{
  "n_layer": 8,
  "d_model": 256,
  "activation": "swiglu",
  "norm": "rmsnorm",
  "norm_eps": 1e-05,
  "qk_norm": false,
  "attn_scale": 0.125,
  "optimizer": "adamw",
  "decay_shape": "linear",
  "steps": 4416
}
Each number is 128 + 32 x the weight over its row's rms, rounded and kept within 0 to 255. Layers, rows and columns count from 0. The size above them is the row's rms in percent of the matrix's.

# layer 3 attention key, 64x256, rms 0.0558, rows 0-53, columns 128-255
size [112  95  89  98  98  81 100  76  91 106  97 102 110 103 105  99  99  81 150 107  86 103  97 110  96 107  95 103  92  98  89 107 104 106  87  95  81  93  81  98  89 100  81  84  86  84  85  83 116 192  83 103 100  96]
[[116 129  60 109 190 148 167 143 119 129 109 151 179 186 170 183 129 110 114 173 110 115 113  79  77 143  81 230  81 130 130 114 136  97 149 158 144 158 173  83 124 159 105  91 112  82 142 114 113  45  94 116 167 153 140 132 134 144  73  93 137 133 118 137 100 118 153 124 125 152 117 169 161 163 118 107  24 163  95 141 178 102 159  97 114 170  78 147  91  70  82 166  90 131 134 163 110 146 147 143 131  91 130  98 194 147 167 143 201 156 140 187 109 156 145 110  94 174 135  66  73 105 130 176 135  89 120 129]
 [ 70 119 177 139 122 103  85 162 127 149 185 126  80  73 186 107 144 151  85 140 136 120 170 130 114 180 124  91 130 137 124 147 104 184 122 167 135  75 150 138 144 104 123 117  90 127 143 124 129 151 132  91 108 106 159 139 130 149 193  97 137  93 145 119  85 142 118 142 188 154 191 123  73 168  79 202 169 132 146  97  87 116 121  74 145  94 134 105 178 141 167 142  91 135 145 116 147 107  81 145  87 109 171 171 107 213 128 133  86 173  64 102 154 112  97  95 141 100 152  77 108 121 124 131  83 149 175 169]
 [104  93 151 113 153 168 162 126 154 155 103 145 155 154 130 166 122  82 154 156  67 113 106 127  86 153 131 175 103 146 119 150 114  94 110 123 183 206 113 106 113 153 123 101 123 117  98  95 119  57 116  95 146 114  78 156 165  99  45  89 150 164 130  92 121 120 142 178 137 159  76 203 189 113 174 109  23 106 111 144 225 133 158 125 137 125  85 169  95  88  90 110  90  68 174 188 102 176  97  91 146 155 107 114 173 136 139 118 116 123 109 186 102 171 172 156  94 124 118 117 157  82 124 133 139 107 107 103]
 [135  72 144 123 187 161 136 101 106 133 149 121 121 139 134 168 135 122 114 134  53  89 162 117 105 161 118 162 119 109 131 146 116 122  77 167 135 119 117  57 128 179 127 113 102 147  65 102 114  95 145 117 139 134 133 111 137 147  98 102 135 112 206  80 103 107 151 112 140 177  89 183 140 157 100 141  41 142 128  97 130 106 194  97 111 141  53 185  89 156 119 169  78  85 137 185  53 124 127 151 136  90 120 157 153 155 100  78 133 175  84 156 113 164 150 105  99 129  69  65 150 142 122 206 150 110 141 124]
 [122 135 103 122 123 144 137 162 120 105  96 171 147 176 138 158 119 112 117 110 128 154 161 130 123 100  90 166 153 145 109 140  72  76 146  71  77 140  66 125 170 131 109 157 158 129 112 121 132  73  92 137 115 144  72 156 155 121  85 124 134 160 113 123 164 131  87 170 113 108 157 140 102 157 131  98 100 120 111 142 224 117 157 111 180  90 115 185  62  90 132 121 102 115 168 134  85 182  83 123 115 132  63 106 130 103 127 138 115  95 111 156 147 142 111 170 135 105 110 148 168  81 119 139 150 151  75 118]
 [148 108 158 132 147 148  89 116  86 142 128  89 154 156 176 126 130 163 122 162  72  69 152  77 101 164 152 141 104 120 106 152 125 178  67 166 134 171 153 110 114 182 142  88 111 179 107 146  91 114 109 111 188 154 184 137 106 131 158  96 121 158 225 134 136  82 168  90 115 181 121 156 156 105 117 140  99 100 136  90  90 161 108 133 117 147  97 145 173  93 127 151 149 129  48 161 145 103 152 131 115 122 196 176 121 166 143 138 163 212 126  94  99 133 144  93  85 179 100 145  80 122  57 156 153  96 198 106]
 [151 160 110 111 132 120 124 138  99 163 173 146 110 162 165 117 114 163  94 164 111  87 187 114 142 136 122 180 114 129 142 165  89 151  70 160 187 123 107 112  80 179 147 133  73 148 121 132 110 147 127  92 165 121 134  96  98 146 215  76  55 168 206 157 165 122 175  98  71 164 158 160 168 151 100  76  98 129 110 109 106 121  85  99 122 133 104 131 133 134 101 187 135 111  95 140 126 126 114 163 159 126 153 141  97 154 117 166 169 155 142 125 135 116 114  95 107 189 148  73 143 163 103 128 136 120 144 148]
 [100  77 149  96 112 110  76 117 112 122 136  88 160  26 112  95 141 126 151 185 216 155 126 107 125 155 178 115 108 108 203 140 168 138 141 109 136  94 130 133  73  86 182  79 115 117 151 133 144 158 190 126 168 104 151 158 113 136  95 141 176 124 127  87 113 113 144 108  87 139 187 124 160  95 124 172 136 131 137 140 112 142 106 158  65 150 160 143 163 122 102  73 161 155 131 121 133 130 144 175 119 122 166 131 163 104 128 166 153 126 182  60  81  94 124 139 190 128 161 163  82  89 103 126 124 123 128 154]
 [172 123 127 145 108 134  78 120 108 121 178 135 146 158 160 174 164 199  94 155  97 110 167  88 115 178 145 141  78  84 127 123 105 168  56 118 169 120  90  67 109 178  67 115 114 137  67 134 135  90  70  85 139 106 198 100  80 137 204 109 111 102 189 108 108 135 141 106 100 179 168 108 174 184 116 127 137  99 135 138 102 118 118 136  99 158  51 131 192 156 100 159 136 122 129 129 137 147 150 167 160  88 177 177  99 147 167 119 132 117 153  83 120 124  75  76 152 167 128 101 116 160 106 122 108 159 155 135]
 [156 129 136 112 143  68 105 165  44 111 127 126 127 154 155  73 111 163 139 188 125 117 181 178 123 142 156 146 132 126 152 145 164 194 104 136 178 124  93 175 115 107 127 138 127 182 115 182  75 114 136 103 178 167 145 130 136 101 153 136 120 130 179 127 101 120 160 128  90 165 150 152 133 153 103 162 167 123 113  95 100 170  94 145  75 193 149 118 141  66 133  58 156  97  87 134 140  67 110 150 111 142 103 108 134 126 147 210 125 185 132  85  96 115 171 112 126 132 145 177  93 114 103 175 151 167 127 119]
 [164 124 154 149 179 123  82 153  77 126 108 122 167 174 114 127 155 149 112 185  57 100 154 153 127 171  89 137 128 101 142 148 136 156  76 108 143 165 129  94  96 187  94 102 133 144  84 122 130  67  99  92 167 132 178 131 130 108 200  94  98 149 169 116 121 123 169  95  65 190 178 158 148 154 129 175 121 109 143 103 140 133  96 150  69 167  86 100 140 119  91 112 129  59  99 104 167 117 142 165 152  66 158 162 114 132 156 114 119 152 123  77 103 143 121 107 150 194 124 120  70 124  87 147 149 114 168 168]
 [162 115 182 167 139  98  76 150 137 107 147 122 144 136 161 107 151 166 112 135 116 120 126 167 151 188 130 138 113 107 118 151 134  90  92 125 152 145  74 150 108 171  74 137 102 122  89 158 133  90 114  96 118 105 172  49 166 150 206 154 108 123 153 183 166 126 164 124  89 155 157 167 152 175 123 200 151 118 133 178 126 101 101 177 108 164 103 145 144 185 112 123 155  85 112 104 155  88 162 167 157 105 164 120 121 135 159 103 142 134 123  91 123  90  88  92 188 138 140  93 119 160  88  93  94 193 140 156]
 [152 113 158 117 147  91  27 184  79  96 115 120 118 134 151  98 140 159 161 210 164 144 179 193 125 160 162 148 157 100 133 112 163 165  99 115 146 160 125 146 118  98 109 128 146 122 107 159  87 122 100 113 137 101 197 126 115 106 138 124 117 114 138 161 142 147 164 131  42 150 175 131 115 120 123 155 155 111 119  85  94 135  96 152  65 170 150  91 183 123  91 103 121 116 112 112 155 126 132 147  79  93 149 133 141 106 127 191 102 127 169 116 110 103 145 121 208 107 114 160  54  97  84 145 149 128 117 142]
 [169 196 160 124 100 146 127 227 126 129 129 149 171 132 104 179  89 171  95 229 131 138 152 109  69 101 118 137 133 103 142 115 134 149 160  73 144 102 166 148 115 131  73 154  95 133 199 128 108 141 137 124 202 154  76 114  43 132  88 109  95  97 169 153 131 110 100 130  85 172 148 165 143 130 136 146 158 153 133 172 218 155  75  97 164 123 142 156 133  57 131 128 107 135 120 128 101 214 136 146  72 105 140 116 203 162 154 178 163 155 117 119  81 152 145 100 119 149 150 122 113  84 151 109 104 200  99 122]
 [125 107 179 148 118 195 109 122 166 149 118 122  44  42 153  99  80 110 181 124 167 172 162 136 127 173 186 136  88 156 155 128 122 123  99 101 152 175 144 105  63 111 191 138 138  74 145 135 118 109 107 164 126 119 191 126 137 194 167  97 153 140 100  77 144 177 140  95 178  92  76 143 192 106 184 140 101 182 143  95 119  98 147  67 168  99 255 128 118 139 156 167 133 145 159  89 110 142 147 116 141 150  96 132 172 111 137 174 161 149 184 106 160 118 133 114 128 126 110 121 161 134 115 141  96 146 113  91]
 [146  99 150 147 136 117  71  92 140 135 104 113  82  77 106  71 141 157 107 116 125 116 175 182 164 186 219 120  91 130 119 171 111 142  56 150 175 146 118 118  66 117 112 173 133  80  86 129 150 118 104  85 190 105 163 115 129 178 157 119 109 145 125 112 195  98 139 111 127 148 190 105 161 104 152  96 132  97 156 110 110 155 114 126  98 133 141 143 107 179 111 152 118 190 127  60 135 102 118 169 173  30 142 163 103  97 202 116 142 121 162 125 136 101 104 108 204 178  99 128 143 194  89 101 198  95 150 142]
 [ 85 123 147 192 138 130  92 117 113 107 128 114  99 142 143 125 105 117 137 239 146 135 189 161 123 209 134 121 144 140 134 149 103 133  59 149 163 164 156 104  87 158 118 107  98 156  76 130 148 118 136 106 185 115 172 133 146 136 119  98 134 150 167 107 154 125 155  73  60 166 153 173 180 128 164 128 105 102 145  96  89 148 103 153  80 133 203 142 118 162 124 191 139 134  80 133 140 103 172 162 176  62 145 123 120 116 173 150 140 161 153  89 141 118 143  79 181 164 140 183  93 120  63  97 168 115 108 116]
 [146 170  69  61  98 125 214  63 158 146 140 113 149 105 109 106 109 138 147  25 163  84  51  79 150  98 127 111 149 171 133 127 141 148 200 116  83  96 111 165 147 101 120 141 153 159 168 143 129 155 163 171  64 163  95 156 112 142 109 146 125 133 101 148 110 111  74 180 160  75 130 119 108 121  94 133 149 117 110 191 163 156 141  95 174 128  48 110 155 126 160  66 166 179 135 148 115 100  63 120 103 147 142 137 132 143  88  94 169  96  88 134 123 112  83 202  88  84 111 107 139 132 175 134 101 114 155 119]
 [165 167 134 165 172 125  98  81 171 106 141 141 125 123 122 111 172 126 155 143 175 152 140 184 148 143 156  99 160 104 138 146 135 199 105 144 115 137 119 140 102 126 131 134 137 138 115 149 141 143 114  86  85 103 192 116 122 120 100 108  73 127 128 153 158 127 177 154  81 121 171 191  85 131 102 187 174  90 138 144 103 121  91 131 110 127  85 113 174 167 154 136 137 112  54  74 164  96  99 138 123  92 160  85 122 105 132 118 109 122 134  98 119 128  96 116 167 124 106 137  81 177  77 102 102 123 147 167]
 [161 106 163 148 165 107 159 116 168  75 125 133 177 168  72 121 207 145 162  82 140  80 104  83 168 159 145  53  77 140 111 153 134 117 173 112 138 120  70 132 160 126  82 119 165  93  91 125 170  54 133 110 110 152 159 109 151 133 162 117 123 147 139 163 162  77 153 178 133 139 185 142 131 125  97 121 140  27 117 173 129 117 125 141  98 103 114 103 135 158 143 106 158 136 140 110 158 108 167 147 107 115 116 143 152 125 212  63 100 137 127 108 128 144  96 125 201 112 178  83 132 154  83 106 133 134 145 150]
 [117 152 108 106 110 108 176  83 175 135 143  88 122  85 113 110 126  81 116 115 164 151  99  62 113 143 127 135  60  79 166 110 106 148 141 159 158 134 128 139 120  87 107 143 102  94 190  86 107 171 170 161 139 122 155 170  59 112  92 165 112 103 146 144  91  94 108  92 145 153  68  96 141 103 132  97 130 144 140 185 137 124 105  88 113 148 148 152 180 157 158 140 205 176 175 127 168 146 110 110 125 153 107 158 133 145 114 119 191 172 157  63 172 125 128 182 101 157 105 157  88 179 129  80 137 127 130 153]
 [134 170 109  89 160 121 129 106  99 125 132 152 140 176 134 147 165 177 106 142 148  95 183 138 134 119  85 162 111  95 103 148  90  75 168 166 176 123 116 134 120 144  78 167 150 136 165 185 100 154  87 124  97 127  87 155 182 137 136 148  98  85 160 166  60  93 154 108 146  97 126  83  96 198  93 110 156 164 147 124 125 110 110 118 108 160  75 194  88 194 173  61 199 106 149 105 120  77 147 111 100  94  57 149  93 168 131 129 132 184 126  82 153 139 130 145 134 134 145 111 122 138 100 116  98 123  87 161]
 [ 71  89 182 126 163 148 161 157 128 126 143 180 144 169 114 107 100 121 171 176  92 131 105 158 146 152 108 139 118 123  99  90 153 127 123  79 122 170  79 172 166 109 121 107  87  67  84 115  98 102 156 107 145 146 101 114 109 133 158  86 140 162 202  98 124 141 132 140 116 157  99  79 165 104 136 110  98 159 142  90 190 124 149 157 144  97 185 148  87  62  93 124 100 147 114 133 139 126 190 149 111 132 122 141 164 141 149 205  82 165  87 233 162 107 114 138 111  91 124 122 161 122 139 170 125 142  88 143]
 [110 106  63 171  84 157 126  81  92 130 192 120 111 130 166 144  91 120 103 126 145 153 140 143 121 140 139 174 167 154 119 118  77 178 131 137  94  99 121 135 100 109 147 106  88 172 168 165 140 154 136 153 140 104 104 188 169 124 145 126 162 137  83 139  89 126 131 128  96 127 183 132  70 176 122 137 152 122 104 165 139 125  85 111 144 115 138 160 176 161 191 177 145 110 130 188 142 127  37 104 175 117 173 116  98 106  72 110 144 104 169 109  58 143 104 103  63 180  88 155 131 116 113  84 150 131 198 119]
 [153 143 127 145  85 158 133  99  83 126 100  83 115  99 131 171 110 145  99 197 119 150 149 121 150 129 130 159  73 122 139 108 130 104 179 176 165  96 134 125  69 136 129 124 126 110 120 112  93 185 100 147 138  97 143 155 145 122 124 144 110 116 129 119  67 163 134  50  65 106  79 117 143 149 154 119 133 170 143 146 140  85  75 216  92 157 142 153 112 147 106  96 175 105 133 155 152 129 151 117 132 168  76 115 130 118 139  90 135 157 132  83 138 146 148 125  75 137 144 147  97 162 156 104 107 168  81 117]
 [175 138 118 163 140 121 110 141 107 117 130 168 133  97 103 157 127 141 135 143 139  76 148 112  80 116  70  98 178 144 135 153  99 133 184 101 130 148 135 165 107 163 117 145 157 165 147 194 163  71 132 214 138 151 184 119 161 115 138 102 120 133 125 138 144  63 145 175  72 175 148 155 106 107 101 110 169 128  78 120 174 149 127 146 102 114  67 144 109 116 109 131 137 163 152 147 149 169  71 110 154 163 111  94 131 107 170 123 118 129 142 110  84 142 139  78 211 119 149 125 195 137 134 144 143 133  99 107]
 [170 171  63 152  62  70 133 137 166 175 104  50 103 139 173 164  77  68  97 116 101 124 119  53 105  99  97 125  75 102 116 137 137 181 108 164 128 114 161 102 121 126 119 157  91 130  90 143 142 134 123  87 112  94  87 191  49 139  75 135  45 105 117 137 113 104 128 176 141  75 113 145 178 135 117  99 104  73 119 200 126 138 118  88 128 113 139 151 127 157 129 127 156 137 119 105 137  94 130 140 147 106 110  96  92 139 159 112 196 116 129 125 143  92  72 151 121 140 171 151  85 178 149 133 143 127 135 165]
 [114 163 130  96 147 113 178 126 153 158 177 111  86 168 130 174 125 129  55 144 170 107 146 153 128  95 119 154 128  41 149 123 120 163 147 142 130 132 152 106 121 105 145 162 144 126 156 124  82 157  97  74 165 115  69 102 135 132  92 131  67 108 107  73 137 114 120 179 140 100 118  57 105 177  49 118 152 170 112 142 145 138 151 108 124 153 106 123 113 141 104 124 120 126 147  95 160  57 109  87  10 112 159 143 150 131 136 101 150 139  46 177 124  99 101 162 125 107 127 125  72 105 134  82 137 132 127 165]
 [162 154 122 173 149 162  70 133 162 129 112  77  82 110 137 155 112  89 136 121 102 157 157 141 153 152 108 121  80 135  83 123 140 163 116 101  89 142 144 197 123 105  96 119 149  79 142  98 138 151 137 154 135 106 166 165 143 120 135 146 139 134 115 146 117 161 135 166 128 173  75 122 135  62 197 134  86 129 121 153 210 141  77 182  64 159 146 102 166  96  96 139 136 115 129 163 151 111  85 108 107 152 103 121 150 118 153  79  91 132 164 125  88 164 107 119 105 170  69 125 111 177 125  91 110 148 125 100]
 [ 93  88  90  79  97 117 125 158  97 133 120 105  82 108 163 132  91  97 171 120 149 126 127 110 110 147 136 129  75  92 164  48 115 170 122 128 202 123 188 105 151  93 131 147 109 141 111  90 144 140 155 156 133 154 126 195 104 101  94 137 192 133 147  82 112 175 100 116 148 137 128  94 122 120 139 142 132 179  91 161  99 119 135  72 153 123 203 134 123 120 129 140 151 158 186 176 129 126 144 140 114 180 123 198 143 151  96 134 171 184 129 135 156 161 109  76 131 153 104 200 114  88 148  86 164 116 134 127]
 [124  86 144 102  89 139 175 157 157 113  88 116 115 158 167  91 130 115 159 139 152 111 110  95 150 178 100 132 103 104 117  45 173 125 126 120 130 145 116 156 150 134 137 151 114 134 149  68 103 137 152  75 141 122  64 162  61  67 129 126 143 153 124 132  91 171 116 140 181 118 118  86 139 129 136 157  77 172 150 162 119 132 113  92 174 125 186 112 125 100 128  76 103 128 120 162 108 103 189 145  84 184 124 148 142 192  87 212 145 142 122 190 136 101 107 134  96 109 141 140 143  91 124 119 149 151 202 178]
 [ 89 184 137 160 124 144 123 194 125 204  89 102  91 216 148 163 149  76 139 129 112 152 175 178 127  90 154 143 135  78 115 166 120 112  71 132  67 165 105 182 142 105 156 144 167 116 101 115  94 211 113  52 162 134  87 113 112 103 100 124  80 127 158 117 142 136 115 157 111 100  92  86 151 120 146  99 127 129 118 124 171 121 151 148  82 174 170  93 141 144 130 139  79  83  85 136 138 106  64 139  86 157 150 104 122 135  84 106  96  84 115 158 105 122 146 182  45 117 114 160  58  76 124 118  83  98 102 145]
 [131 162  59 158 161  84 113 144  99 162 130 155 109 107 155 110  92 163  83 131 138 124 211 137 101 230 156 169 140 116  98 102  74 148 114 167 152 128 167 120 127 114 133 158 110 127 131 117 124 161  87 110 116 122 167 132 116 128 163  87 139 101 158 129 147  90 130 158 133 119 178 170  75 208 126 142 214 102 133 100  55  94 117  75 134 113 131 150 153 130 145 166 120 162 154 102 145 101  66 139  93  88 147 153 148 189 125 125  99 156 114 108 122 120  83 119 178 110 182 114 128 128 153 170 150 117 173 145]
 [112 121 169 171  87 110 118 136 108 108 126  83  56  89 103  89 150  99 183 121 191 145 100 156 136  94 144  80 165 146 149 172 171 114 106  93 135  91  69 179 146 133 152 133 133 116 150 118 161 179 165 151 130 118 135 104 155 126 210 157 132 132  79 124 123 159 143 107 127 106 143 155 148 150 178 108 135 143 106 152 142 172 133 146  88 131 217  76 152 134 135  92 171  90 112 126 112 148 133 114 158 164 149 123  77  90 156 108  89  97 129  98 114 138 152  96 113  98 134 112 138 136 115  48 104 106 161 137]
 [178 136 132 123 129 114 138 152  96 165 108 149 176 137 136  89 139 158 162 134  89  94 162 112  96 169  99  85 109  74 104 119 207 160 128 141 104 180 154 152 160 115 106 154 164 154  86 125 129 128  91 158 147 177 145 117 100 102 166 131 149 117 176 118 104 102 119 141 172 127 130 102 129  38 134 114 117  83 124 104  94 144 127 172 160 162 116 128 180  78 116 180 150 119 127 162 177 158 127 156 110 120 135 151 116 241 134 126 109 153 123 102 112 106 142 137 178 111 160 141 109 110 130 136 121  85 166 147]
 [130 103  95 159 121 138 124 159  90 188 109 137 140  92 132 157 121 121 141 182  94 150 138 143  87 149 123 176 147 109 130 124 141 136  98 166  97 125 186 105 140 127 122 108  67 147 164 151  92  88 176 117 167 162 162 160 109 143 187 104 156  59 155  89 135 120 163 110 116 120 135 125 136 137  96 142 106  99  72 117  74 124 139  90 108 133 143  85 172  68 157 116 106 122 111 167 118 111 120 135 176  91 172 134 149 160 160 131 171 154 112 110  84 116 130 140 125 156 134 109  49  66  92 178 137 110 197  92]
 [111  76 127 147 177  78 107 115  86 138 126  96 137 158 177 100 158 145 175  98  80  82  97 148 105 130  76  97 124 114 150  70 187 148 121 156 133 178 121 138 137 114 112 144 115  94  92 144  75 150  88  94 135 151 117 149  96 176 177 118 115 117 142  87 100 115 140 101 144 160  91  88 138 152 108 140  96  74 170  71  97 117 120  97 141 136 167 153  95 119 112 123  89 142 111 106 162  68 192 136  82  94 128 186 191 255 105 137 125 131 116 161 144 125 129 128  78  97 109 109 115 142 113 163 116 107 112 120]
 [132  94 103 151 101 136  90 123  71  86  80  93 148  49 108  71 115 133 132 132 196 178 116 122 185 157 176  85 130  99 163 149 156 135 177 114 133  98 121 144  89  74 149 131 152 134 172 115 121 121 161 144 119  93 111 163 114  67  89 166 103 107  85 129 149 100 125 113 121  92 132  99 130  84 144 161 154 118 138 170  94 151 113 189 151 114 155 150 172 141 160  62 159 157 140 109 153 142 144 157  92 127 149 164 140  88  91 140 156 101 170  84 124 122 109 132 202 129  96 168 120 118 120  66 164 150 142 130]
 [152  95  87 151 112 147  92 110 136 124 164 132 155  62 126 133 147 177  94 125 131 194 137  87 139 171 115  96 116  90  70 164 103 110 104 137 128 106 164  77 130 155 128 101 159  80 127  76 177 144 130 165 136  74 150 133 109 114 145 130 124 136  79 158 180 140 103 140 110 116  94 144 120  90 100 103 146 150 103 119  74 109  91 135  94  95  79 117 175 140 158 148 129 119  96 131 159 205 158 159 159 143 133 160 119 132 133  56 167  83 175 108 113 172  43 145 177  99 134 144 108 169 166  88 116  52 171 142]
 [104 136 102 126  97 139 195 136 182 131 113 159 110  93 102 117 104  96 147 110 150 157  77 123 158 120 104 131 140 134 109  99 160  99 167 111  68  99 126 171 154 124 124 146 147  95 192 113 142 137 112 159  79 129  65 118 178 109  69 141 147 126  49 153 136 176  77 193 142  78 103 135 125 105 160 107 125 172 124 178 152  95 122  97 177  64 172 125 107 149 158 106 136 136 170 145 120 165  92  90 114 122  86  78 105 132 134 126 127  75 138 151 134 142 125 154 121  62 134  93 156 107 128  99 113  97  91 129]
 [141 118 157 169 120 128 106 116 177 116 160 122 152  89 138  68 123 158 116 132 192 156 128 176 131 152 196 136  95 126 146 134 144 142 158 124 171 146 116 151 111 128 108 153 106 103 171 161 165 144 124 130 115 100 156  90 166 175 204 141 133 138 119 157 152 123 125 122  69 129 157  95 131 123 168 109 189  86 143 156 127 146  95 135 116 134 201  54 213 189 122 156 189 113 127 147 170 154  92 145 114 116 131 138  98 121 172  98 173 145 158  61 114  96  87 116 181 118  97 119 123 169 120  60 150  86 153 137]
 [ 92 147 160 103 133  71 107 170 143 170  78 110  96 100 106  67 123 110 196 128 180 122 108 128 130 138  99 149  90 125 151  90 167 120 179 136 176 139 127 145 128  79 181 152 203  72  98 138  91 119 122 103 105 109 110 132 137 128 116 127 129  98  83 146  51 120 114 113  59 116 176 123 164 135 142  99 118 141 161 112 129 134  82 189 148 184 175 146 130 143 133  64 133  83 188  86 141 100 128 161 103 105 142 117 110 122  73 186 140 131 161  68 185  93 160 156 205  81 155 165  70  80 127 107 122 129  73 144]
 [ 38  94 102 126 130 144 109 140 132 136  59 123 126 140 163  95 131  84 114 134 162 149 109 149 159 107 132 150 100 131 133 131 134  70 141 177 168 102 187  87 114 111 190 128 129  48 116 105 122 149 105 181 103  92 150 137 148 133 118 120 145 122  64 176  82 140 111 140 169  92 135 135 110  99 177  97  48 113 167 125 127 124 156  92  95 148 185 126 112  97 110 158 144 101 123 176 149 127 152 148 106  98 137 120  82  67 181 130 147 134 198 153 135 142 109 127 150 113 122 111 114 107 146 146 133  44 100 142]
 [136  99 132 164 152 104  69 111 130 119  60 101 127 109 126  73 144 162 200 180 169 170 202 166 141 197 165 150  91 124 169 140 148 161  99 176 172 177 189 124  69 137 173 141 127 107 123  97 100 172 115  98 147  91 223 115 159 143 151 155 168 141 124  98 133 133 140 143  70 153 153  98 118  68 117 109 133  99  99 109 112 145 120 132  59 180 150  97 155 159 120 150 162  86 101 129 163  83  95 123 116 117 117 145 122 115 124 148 149 178 157  82 115  89 131 134 164 169  72 173  71 141  87 121 125  95 137 106]
 [ 81  97 131 135 140 133 135 119 121 138 115 133  95  93 115  86 124 129 193 152 200 133 127 130 116 189 133 133  99 110 148  95 192 172 117 142 195 167 133  68 107 136 158 157 129 126  45 122 148 107 120 138 115 106 160 140 134 150 127 103 109 138 110 119 102 139 126  70  89  79 187 134 145 174 175 105  75  87 136 113  44 141  85 133 148 143 209 129 109  98 146 128 161 130 171  92 142 123 145 142 133 142 119 102 126 122 148 196 157 146 170 100 161 161 155 148 172 127 137 162  88 114  65 128 179 101 122 159]
 [109 121 122 116 162 113  74  92  34 143  50  66 140 155 129 122 167 157 115 147  88 138 188 161 117 107 108 130 142  94  85 132 169 104  74 115 105 144 119  85 150 127 102 136 191 139  43 109  96 115  99 107 108  83 144 144 144 125 128 138 104  96 118 119 115 152 128 130 143  96 143 135 156 164 125 109  79 114 161  65 114 135 127 163  67 202 106 159  99 163 109  86  96  71 110  71 154 151 147 147 127  97 140 131  91  90  80 163 128  87 103 133 126  91 150 130 206 164 144 197  53 145 116 186 139  60 142 146]
 [114 145  71  92  77 132 196 127 148 131 131 123 133 103  90 122 114 123 105  36 106 105  50  37 114  83 103 105  90 123 147 100 112 121 181 114 126 108 130 122 134  95 115 131 150 139 161  81 160 136 142 163 126 151  85 172 150 118 112 151 115 132 101 122  95 119 104 138 144  95  96 103 126 161 161 100 124 168 100 180 142 144 169 106 199 102 115 158 136 106 149  97 132 157 167 164 103 188  98 103 154 187  94 171 114 144  70  95 180 105 114 132 130 156 116 144  36 145 111 121 128 149 156  80 145 138 122  84]
 [102  90 125  82 120 158 141 111 124 153 150 117  76  47 128 140 124  46 184  48 172 169  54 124 115  80 141 132 166 170 126 130 141 165 197 100 126 135 109 144 145  98 166 158 154 173 124 116 173 133 128 164 135 119 106 184 123 103  95 126 130 107  43 121 132 150 109 129 171  91 131 101 101 107  87 176 139 117 119 159  67 130 147 135 164  99 126 111 144  94 134  87 166 171 147  70 130  70 100  98  73 184 152 111 142 108  58 113 158 102 130 130  97 177 179 153  82  74 135 147  94  82 147 116  98 166 182 157]
 [143 122 195 152 151 153 157 143 122 137  86 190 178 121 152 127 120 161 103 180  88 117 151 150 118 141 138 156 168 100  62 155 163 107 136 103  99 113 100 163  89 174 134 149 127  97 214 107 141  45  94 118 116 169 112 100  84 114 134  99  86 150 138 137 180 154 155 164 136  87 127 129 145  87  83 121  77 154 121 124 150 117 138 113  99  82 117 139  94  77 133 108  22 135  89  96  60 148 140 142 167 141  83  68 152 198 191 187 121 118 125 148  90 140 148 119 114  96 148  85 145 127 158 148  58 156 131 151]
 [159 141 151 156 167  92  83 126 119  95 115 125  99 138 132  92 149 126 153 168 172 151 144 153 122 163 124 117 166 103 153 133 148 185  94 134 147 148 138 153 120 122 141 132 136 165  58 135 118 140 100  93 132 107 165 143 115  99 108 126  83 108 131 108 126 124 153 138  73 127 196 180  99 128 135 183 171  78 136 138  91 130  85 146  75 148 145 118 172 131 134 137 165 142  92  94 173  96 110 158  92  97 153 122 141 104 120 174  86 141 127  89 114 122 137  95 185 117 127 168  52 128  70 120 145 147 172 130]
 [136 119 180 165 131 135  45 190  91 114  99  93 110 117 172  88 136 143  89 175 141 120 214 166 112 182 127 162 104 122 157 140 140 121 126 130 182 159 138 116 102 116 102 131 149 117  90 120 108  90  91 100 153 103 154 117 185 152 141 103 104 147 136 104 107 122 168  88 108 160 158  96 165 190 127 120 117 109 139 116 101 128 122 152  76 163 170 132  74 128 123 143 121 136 112 104 171  95 146 125 129  83 157 149 120  78 151 158  91 140 165  89 171 116 180  76 199 138 115 124 109 100  52  98 151 154 140 138]
 [184 113 137 146  86 158 105 137 141 128 191 104 149 117 181 152 113 156 130 143 130 132 132  78  99 165  75 127 118 144 164 123 122 106 199 134 149 137 177 116  78 135 114  95 149 202 154 145 140 140 125 124 127 101 116 153 165  91 151 118 128 143  97 142 100 131 141 102 109 135 148 130 130 146 156 168 118 121  96 165 143 123 114 163 105 121  76 104 120 184 160 117 159  90 125 201 148 155  82 112 131 156 137 127 117 131 111 133 124 150 134  81 112 174 140  74 163 178 123 135 126 144 130 119 160 149 177  93]
 [164 117  94 163 143 148  86 108  61  73 143 136 100 113 160  94 144 125 119 105 131  85 155 147 108 112 129 111 210 184  96 177  62 136 115 133 124 101 147 121  92 136 140 116 155 150 164 166 162 122 134 148 104 133 192 155 171 116 124 149  98 141 142 113 153  92 139 125 119 136 138 195  97 111 114 177 166 106 101  89 114 188 144 123 116 157  77 145 149 133 124 146 140 168 113 144 107 178  95 119 200 124 105 170 137  87 165 114  79 128 108  84  68 164 130  54 143 172 110 161 169 172 110 167 157 142 156  77]
 [106 106 110 166 161 173  99  56 107 126 128 113 165 149 145 115 130 127 119 120  97 164 112 162 163  88 204 152 171 164 103 143 104 114  73 154 109 131 172 132 150 127 121 130 152 139 178  98 148 170 118 108 138 130 142 139 169 100 180 156 138 120 120 153 117 149  93  95 138 138 150 100 118 102 100 120 146 133 106  90 125 147 151  94 138 156  97 117 172 142 140 130  88 107  80 147  59 100  95 122 161 121  64 175  92 107 147  47 132 129 132  98  80 150 113 122  96 171  55 123 106 141 105 171 147 128 129  92]]